From a checkpoint of a small transformer trained on Wikipedia: width 128, RMSNorm before each block.
Each number is 500 + 25 x the weight over its row's rms, rounded and kept within 0 to 999. Layers, rows and columns count from 0. Numbers have three digits each. The size before them is the row's rms in percent of the matrix's.

# up: layer 7 MLP up, 320x128, rms 0.224, rows 281-319, columns 0-63
# down: layer 7 MLP down (transposed), 320x128, rms 0.141, rows 281-319, columns 0-63
# gate: layer 7 MLP gate, 320x128, rms 0.227, rows 282-319, columns 0-63
up281 090:462506493514536428512501494530512510491508507500490529495485499473512573493537505505510468434516487521532511477518486471508473505496478518474509503486487524517468452489502519519463460491508503
down281 097:533480507495438473535522516481483534502512486485501475510479499558514559519531508474541520521547523494480476505500509559506503502540476524507557570517473510498488523522546517490504493512495518
gate282 102:489484488525520513475495475541513476547552502508484491526521478519522530546439494534486521497544555490513468488482488463519502528515533496522513468543511495475484512507463497511497489505491500
up282 101:504450483540485483489487487473514490511503493517548519485454509485492466464525494493559479492484513511482526533488514486534511513534500493533495455488501472499522466521503539490490421530513509
down282 097:493525541517503508535478496512478504478461535463471481532533475583515506490460496511497525523522550502491502526491468441484502531478484532507491529477466514515512485538481466518497520492482535
gate283 101:460499448501513508491508484477506495458497498506507486508470485514470552450490500465446462494470504468489530495481468503510491473497505515490475473505499495479506446486458525455491484490508489
up283 101:514505523459514503514527467472503534483493489500488499499487556497513511537504555463536568484481484508501535514474491491529465492468484475467507545473491520454550510520516462498499500508498504
down283 101:463462473496538493537513495508490501501497495519512512484477519493494470488494504486437462527483518452480469500482471498433494499519537506498514469540499478524497466473483508454495480492509522
gate284 101:485515492523509494489458541508463459450491453493458506480523488477524484517500510484546532490487518477506494498458506496476481502515501509503484472484487540489487449491487512534473523514486529
up284 099:517504505531491481516509511485515506510501496522500560491529439505464484488466471479476528479505510496485510517517517527514503496444510486520465534536484459495501509524512520493523472518513478
down284 098:540486494496531532519493509479551493505517535508536509537498514526514538476493448495503500490490496480482518509491526456501521497520482469503531518538518523512497525446508494534460521467516552
gate285 109:449525486503497547480537450420526465500501479497514482505479523487543517500464545448510525480527489498493487500498504514523530511464514498489490487505480491514472486493476502508503518476505467
up285 105:494558494529537520483502476480569443516538534501518523495514471510478477461511488459504503466514508456488522464536483479527502476506493499514466523493552492510508513478525543508478488534533536
down285 095:509428496473510469517461521508530496472465513503480487473517477525487526484485497471474480488471453534513531494503517496512500522508512542488477521517533521501542521509478484466486496524527469
gate286 103:521513502518519504486501485469482501473521486538489503485516493440522540482451500467524500504517494537499488500502493510499512444523505481523479458519498449466533485504465478489539496500534469
up286 110:476481509510492527462545483540498495526473487476524527472479541488481468501488458530533494513495510488576507487526508560492507493495509511503492469522512515504462466484556534474489447504533527
down286 100:489500476485562468474496442501505455476483526506483491543507517519519481506529435510522484502519495484476546536501549510497496521531542519492526509488525495524457517506492486521509473509490506
gate287 098:499500502464537504495529479484569474532502478468484482449460512478497541487503492517533521499496527503470532517496482509519552478554505515479518525496496500499511491538479499496502517484517502
up287 091:493511532480511493515465520499555531554499494473507501491494504450502513478526522497486505457527515516486444475521492544513476482519519479480517549499490514515472524538498540501480530532524492
down287 101:519560556503494471501503485493499518484477531476521528477514519478488467480529532477487483491495507481508512466495533499497496482513513533533498488453547508507468513492530495520515538467467492
gate288 092:469497518537499468491497471484487472471496478494469548480476553504475554520532494467492480485479492537471497455518505539535488533503470467491510488507551485517482510495498473519473487456483507
up288 095:547478527517474515514451515551487454490478547477500483497486488533482503476498539511476496523554550483485526492478481491477520484518486529513479503511487478471552450535502563504504507500496515
down288 100:543541487483500502519517510513495467502477469518490513494496491500531509506499469490502491504488473498522485464525490489515453554499508505527499463479560505484486538461504513507486488482476524
gate289 100:468486496513537517504489481484449536508469484459512550505557510514496507507455510489517461505506505536507511521471540511511524487516507499518524503524493483485508507500447532566487531518493495
up289 103:481517515550458494471544487497507529498531506515494517524511520505542460466510522498518474550492474493445481493517459465475481504502497467559464477474530495520476501463513477511528540498490540
down289 103:457488446471554520497485490469502533519514493516544471506511487460476482506464473522503512478486523518501453507504520464506487509480506469526481496479499502499513515463482512499517487526475461
gate290 102:445503507483549507522477523548527503494524503444503479489501519466544527489514485482496490516538471486440500507477477544512464464456499499508478545454518528529488530506440506531501500489511475
up290 100:481494485494526476512520435486513499534518523517524475541509537481550503499505470536535460483509492497498520523512487513517498476543522508449498543502511527516482518539493484457523511479549487
down290 100:453521487533521501524488515511511513482490494498477506459469492547524490468543481518486511479513486511475539468500516555514503506465497488488502482490505520498509463511508489460495507502518488
gate291 098:497486542515458478458507485493511576531531475510473459519497497526472509523530502504506494474502485494505503562526489476513542518503484539509500522498545515526488473499507535517472501515525508
up291 097:512476532472475488492505496518475529529500445517536455499532510550465505452532513540489494485570495515507481522507452506495516464519497538511489526502517456471459466512494476468511493480511479
down291 099:501532518483505528468495463542515514490499505477502518471521530494495499539510487517510562515545521543488491496490496480499461520475492525507477493543527550481498511485509478552516535500469507
gate292 086:494521533485519485513507491507452490454531549511501491502506477520408501487546494506531471484491516528521465541507529511500510478493475481463496496481553537466512519512486553497512478529560511
up292 081:519475510481442491486485469548493544475513494489519485503528492526516509489488492484505509502503481499455481541522515505474484525477467466518506500547516437505464532519535505539466528487465472
down292 093:506493484495495523471501498489474496546485535476495505472488525470508485521434466518481500531514479493562522551527478494502538528507519557517492534520451519517504495526491494513506466512469509
gate293 103:478474534521434507523489475465460481508469493486429478499495526488477529439483551537479516489493487547489492446513510517495526496558542507512510512551517497483491507504533506497508509536498470
up293 095:494479499533449469526549516528473455484487530521500501494450558486495493485459534526501463513486533509498487513503510508503500494512488496505526513523552512493485519474537517486476502479556541
down293 099:496485497526440512526478532527472477511512485481483546486488514472515542495528531453462563491501520514500514502509485493490471478521495504547462496504517485495505476528533458518455495485503481
gate294 095:555468468496474527525516474473526494479478487442506481503473510465478477472484504465501505521503471482517483471520478519532498473518460518497512546502517513504486491498492473496468524461522519
up294 096:472450544486487481532485492499474491519499507487516507489528491503503513524506507495497528541485493485471501524489529447565482529571496496492476472439460511496469542516497537493496515473460545
down294 087:535501444505505503501462511520515492507528488550508518501497504496506498515536508491486533537467449513527500506533488515517479555503558506495548483502469503501488525491483527494516480522530491
gate295 102:527521462505509501490560511489471489511508492489500513493492540468539484552467520500512523531529505476538482476503498486496445528499488508472487484522468508507480509508501508540530538477453498
up295 114:483518535487504494537463448492500503480495518498534500488459505507519480480495522481543517492529557498448548486493529509494530490477485508533509483513541494490463510446497501550510546480486510
down295 108:501467512537506487484522463544534495534491501486500495509484518528483486526515537463530503544518511499504553470483510510514504458504503464535494492524502514507453509501536482518481470510499503
gate296 094:497501494559503513462516521503542538497509497516450548526471521482483502509479494491467519483536484548493523468526508492516479547506532468499456455487514497547524488507538503501489526523501505
up296 097:535518522514516499514485519480511467485549505527499489525488467523477496522513509521501536471477474535472504474435519521512495501527488519481489496515514510544568457492478472528468490478483518
down296 096:523494494525480457475513490532506489507524475519475501514497509478502501502535485474509552463451475467496498470463502489515458504461468522484494544495503530517523511537499534510487464479476462
gate297 110:458473460505531503522474504528493452467525527474495485494515499496530497541500547494527494505507504475486529481460466526518521486477464533512503471532549515518495482562474515493479535520505512
up297 111:464466545474487488547514470485476509508500468448514496505460497537493510483516473490493503522497447498511525494529557512502520514508501547445547456542512522480474463489537552519487509496495490
down297 102:533462434499484484464492498496496459470510547488501471496466499500457468495471540492462475455514475495463504512489520503534543492475524526535535517516510510519495540496470512467513526488464512
gate298 096:462467521506491526532500542535517482503479457475497493476502493494542538481557535526483448502480498471511503538477506528526512475495525527511511559520540528462531490478516541461499479517482540
up298 094:523467469528477493496515458498527497541493482535505537507538499469505484512529514539511473482498544505484509535490534490484490532530517520502476472507492474486467510523526500458511494498501529
down298 098:509518523525497549511546535521509505461455511504512507506547557508481509494501490496523449478485533481506465494495502524559478491534508521500492522501536507476474544471519478513480453492478482
gate299 117:521544511530510455529516485507502500486455479511506471497515499502482541472501496484504479488548445463480483486496495513481496481484472495519484506473499467529478524510518518464516449566524482
up299 105:510494510498519546477520524482522474526481466506489498493521516495488514473488483463520450533483446538529516507493500493509507461500452497493516486538468496506523502498538478525458517504507523
down299 104:474553558503486504526463451502485518469504499539513530497528452501561456492479509481528499454500503483494513469482479545483506477501489466485493455515475523505510493540467479474464503467536488
gate300 098:497496539528472472527519504570480480522469489479505498512458512484490486470458513460468480517497520486503525510482489511487531482509494490555513488516491482470517486504513463508492470448542478
up300 101:507513532496477503524506495456493510507491553521495507524512502498507513481533506530488497478535495515433529515482488532477499508488523488458503512547495509479527474536501551501495505499519499
down300 098:475506508479510524500512492473501460467524485510540529486504476528472493506480536502482545543504504475501473507478507485515468480544532534514507506512499465450495457526520522510530500535530553
gate301 102:530527509487501480507446499499441494522493498471486490506528502494517490532429488510530550467487487547486489533485507462506471536532484478520442497541482545509493511520468509493545534520544488
up301 098:516473484503507515532493463494502514506536503504494497482507498492527501471503504458475498518496498500530505492506498506491470500497520516516549448492528491502499468524499477523498493579516462
down301 101:495470537447535477512503500529461498521520474522506538507512508521523507521470532561527517527490518498514515487491555464482533514501472518462487511501557491465520540502513489497519510516510491
gate302 093:475508494493492536481477532504538458527487521506513495506496510514492525513490512483495541520442468484540502482447492489510492500505521451502520498494510531564460493526479451479501514497451471
up302 099:529501442482507503489511464539499525502493494476488508548528484508477524469497567502507495530467558503504514521501500516474456517498477503485515458543526499542512493464517496503483541492491529
down302 099:509480551528469494475470525471480492513469519473507488500503477504484459550492459478498506453484510503473492460523493465527488509474534537505497494494503497476505538481498521498467475479525568
gate303 104:514510509532463496537524529494523462510497448469461516501523514472499518478469521507467512548444495498506502509478511530500459485527522493485489454500551490490524502490465471523487495512514541
up303 105:490484502522507500535489503523508486501486544506550506527485460461484541540496473447462540501498461485493523480541524488513540472521512488494449500519472514499506467488490504496496495484493458
down303 101:471480528478496499511487475481513464485466515461532462511448480490478463545461510493507495510537488507480480477508496498488472505513491510503499521495477492507526466516515480489432507507479470
gate304 088:519493457490475479532467505505496510503499442507523528465466470458500502473504524504521538513482465512494525510455507475518499474497513496467500491473537482501497521487460537489473460430482484
up304 093:512535512475526500488489508497515501465477456514472511492457531467529488496521507512526478554511507467545495528537514557489545497510513464490490505538514488469524461487469503522529521486482495
down304 093:467496463501528487535459482488509469469478534484493490440513481489520494542515551511506513411509483500479475491486526444501477441492535515505481511477492513481469491500502493489494453488479532
gate305 099:495479503462529529495529471509514455545492495530460487536494526481553521535491524482509486504478519538451486471513443502505538476485523486488525502537554503518492515512498488518488521528538453
up305 095:560489439530513504498522530479511528498482477539488501503474502487545536486535534486492456474496515468508489498487529463521466484521477517463493527536500514504490456470494488503474523515526479
down305 092:476499512500478525491509532521538520461508471470496487530512535505490490478402495522535468518468490536497523509482466527459515494486522517481468484440519517534515504504492510514479515511488480
gate306 095:526465522533482483529491523522553479540508470479482510492488484515488526503510487470490508512495475527487528513488502470449506480433562519475488480525498500526491529526472457505488522481475501
up306 103:471466483557488456459487491505516517509545448482500527502502529503507517480531464488506519497524514547473488479505476471472480467521474447491508499514481535543525486462562508464529501501546547
down306 093:494530476464522469518484503508519503510475480541504523494526550495522516524486453527482492480478505494453496484507515451475460512493507495451511493541548515499500441488526551497506481508513480
gate307 091:484553493460518460503478479498495494503484474466512517512479551510479457522499482494496446514434529501532490466476503491480510508498505501534545541502502517490561541510478518520538522515560538
up307 092:515496505526473537476464473455511583487485532496503537532480505470498454471514511514497462496458469486515482512507503477487502442498521513478524518484506510501537524476463503508494466491470469
down307 090:538521502519523474537487490526489509511512488463493514494482523517502473522538477526497526513507473510500508501521452546514505489519504505475481523507499498475536502468506463464444473521496467
gate308 104:491484504534499481542537511489503505512512491480522523515495499503432492497524540478515497510492444499522484505527536547524500502486463476516489510503526514521468493488541479486521519482506503
up308 103:541505469510522490498524520520546513501510474497521544505507476514452468480475480492516475537529510518542533513496524487474490456494541500539487495555498478509515521500542483512464484499484510
down308 103:499504447508495507483449492495530511471494514499533506519489575541512481457548484491525522485494542524478485480513465522480494481459502473519491445488516529539513523536484478513490514481542524
gate309 101:525482483499500528530511540514503473495492490473502501506484463524537493517472559504502493504498463536520480505507536495496501571499487470482464517506477494518436489479464530517490469494529520
up309 101:473511502517466533504533524523481514527503527452521540451496512508515449522535490545498486519499520485487510459484526524498445493518517466506518501492460485510523460530468462536472498464457516
down309 098:509507485540489496496481523466550504493476495493471506500492554495469463474438495514525509473480479519524543456506516478551572535511506533499549513512504513469479503477521505517481487468509524
gate310 092:464475522515481497522514504465483516507506510522494473478492539501480528493516521520475513477470457518517489518549468529476502516530500512497496537499480480540500515535470526477516483514503502
up310 100:468488501484528463489510494475509474495512498489519483527539524523478527501549528530475500526522496462474526522524512531530529455522487555472484510471503493508521516537527509492509509524510561
down310 090:513484509464498479486505509523543516518496481549478514504536509482521483494491456517565456475484467548501518527500494479483456529490517520515523476530503525489481509453472499527524494522477463
gate311 094:503518550537557459491515473541526514523546458490490504462514511508485489517486534505516491503465503530469506501457481478500488477531537473502508463486524461498505491511466502516521515484496492
up311 098:497465529484486530554467496512473535437474492508468495512534498514487557491522525485477498521518464477483513524504525519480490486494508508469508503486521522563453497497508545501509473518490524
down311 100:499484497518483486531488472474521509536478504498492532515492525490472492496490522480501558507506540516473494525541529511504484573484476483511497498516524494488508503450493445470504543512508440
gate312 100:497511469508488469461497511507501505512504518483474526510492507507471500482494500493485490504475500537519502541500494492461549496514492567475489493493508498465552482510529505513497476510505471
up312 096:509536461477525523504505490461493497506463475523473558553471497526496468521517519548513510517508494511513505509498488478476523484520484488476507512487483516480543485479487507527511444448493498
down312 094:518491485540485519443512501503503524511475488498530483480503539498486466456497505576549511523488551504493508500469507508508486527545525526496550495510534502523546506519515446512494471493534512
gate313 090:464518516474522512464464517553532493464460453506493477483488471495530541529495513485517522534514450494469513505504485516534523528491479522465505487504481529477488506524548500485489513445487471
up313 088:503502538490465555475451529548540477509440478524498520490510525448503465497478494497509493514529481493501508495514522533497551483533476533492513494504484521490529494524494514507462506553465491
down313 089:531510537464553538453504468517493522516486530469505515481506490523553513527535458522527473514508472501496509502477479481523469463501480559526487505518503476543483527501504495471542504453507476
gate314 109:471528499480471521478519452481489527531512466497535485507485461480518507508493504509519482487483515540429519522525505509535520483496472535528514501509560525472500536526512486522511513540498500
up314 108:481501516447515482522522492486517477500495500523511477510563488494461500496508489528486479486506479480488498523515477542541531505461509535521534511456511499450476480530505464460468493514486506
down314 105:488519480487504536489478508512521552465476511524503501510473520516499511541547491532485502501467482505529511557513544505530473489476467499491514516463495501499485466513485502448481480514514462
gate315 102:515497520553495501510460498494483494508462475473461497468486533450547532500455507478510463475470498502478497504509509504458538495506547497473495462534471483512516498511517511471486519504549509
up315 097:517493473502478490486537530511535505499505510476490514505462508486505516481492483496508484572506508520542479537513521468478500524475489440475444478499500512529575500430473469471533480505512534
down315 101:481522484473536480557472489499476462467493453472499525504477503532527499518453508463513518456531492476471502493506465484503504471573531516537489502517505482529469488468508514504480517527511486
gate316 087:480478510483523503551491544499550501480479488475488516523486473481523531493523488504488498484441516504475499477479532546496500454483524459526497495496514478514487479530498491508504489472492483
up316 090:462511492564477525503530516439506497497462496507520484490508491495483519477528506531496494499519502510479460473504477509525492523473540527474523512483485489492495506513490486520517461514510483
down316 088:508501467422541512508472461533503460488528483526522462485513506510474492477508504463480471508491479510513513496521501532456520553494513502496461523472507494507506492511511528485528520486501513
gate317 101:486499520533496490460477507491543498518516504466529479526492515519486488528485507484477508564478519498531515513515496512476470512544484509473472536467490491530507499517506476539500555522459470
up317 098:503517458492496488495550511513509478500494485518470500479500456458519494506537494506504462519497464443520522542486475463424500474521478485512518457528541492504569530508511496472463494498467516
down317 095:502488496479483468482496465495514463463471485510464528487430489495515502524441501528513505500498458490468513481463463533527494510499480505511470496490476515541506497533533470478513483499487508
gate318 098:523539522513487465515490516518487513494514521515479507506496523475517500454473513491504458546504467514537531521475575522502489479479493520494517510436446501472454482502494482506509488488504511
up318 100:493507510472513488485483473523534530485496509455494498494517516515484536534545483453496476528477478504490508520464523492524524517514455501474528545489463479538501497494503526495531516456494482
down318 102:465491455551507527452532516513479540516559521526509470497526522502508503507488535513507488510510525479555501473487516518502522493491504511529499518484461508497512478499495517537515508499499529
gate319 095:510504476522512519519523535507467518483439474530496451483505497504451511512495558517490494517506497476529487496509514503522450485478509447489507483513497496497458445513493524517459491521507459
up319 103:473537504532498522524462453480506485468517532470490508502529474485480493504520465484450471480482515493546519481486539510554533529510505469464533492504481517447545519490477483495494517507489448
down319 093:499507470520510491527466479481493491477488528510485469468433491490468503487518494531487494530518466454564513531481457516522485492540493500553523488483487493479444489475529534501504473501481454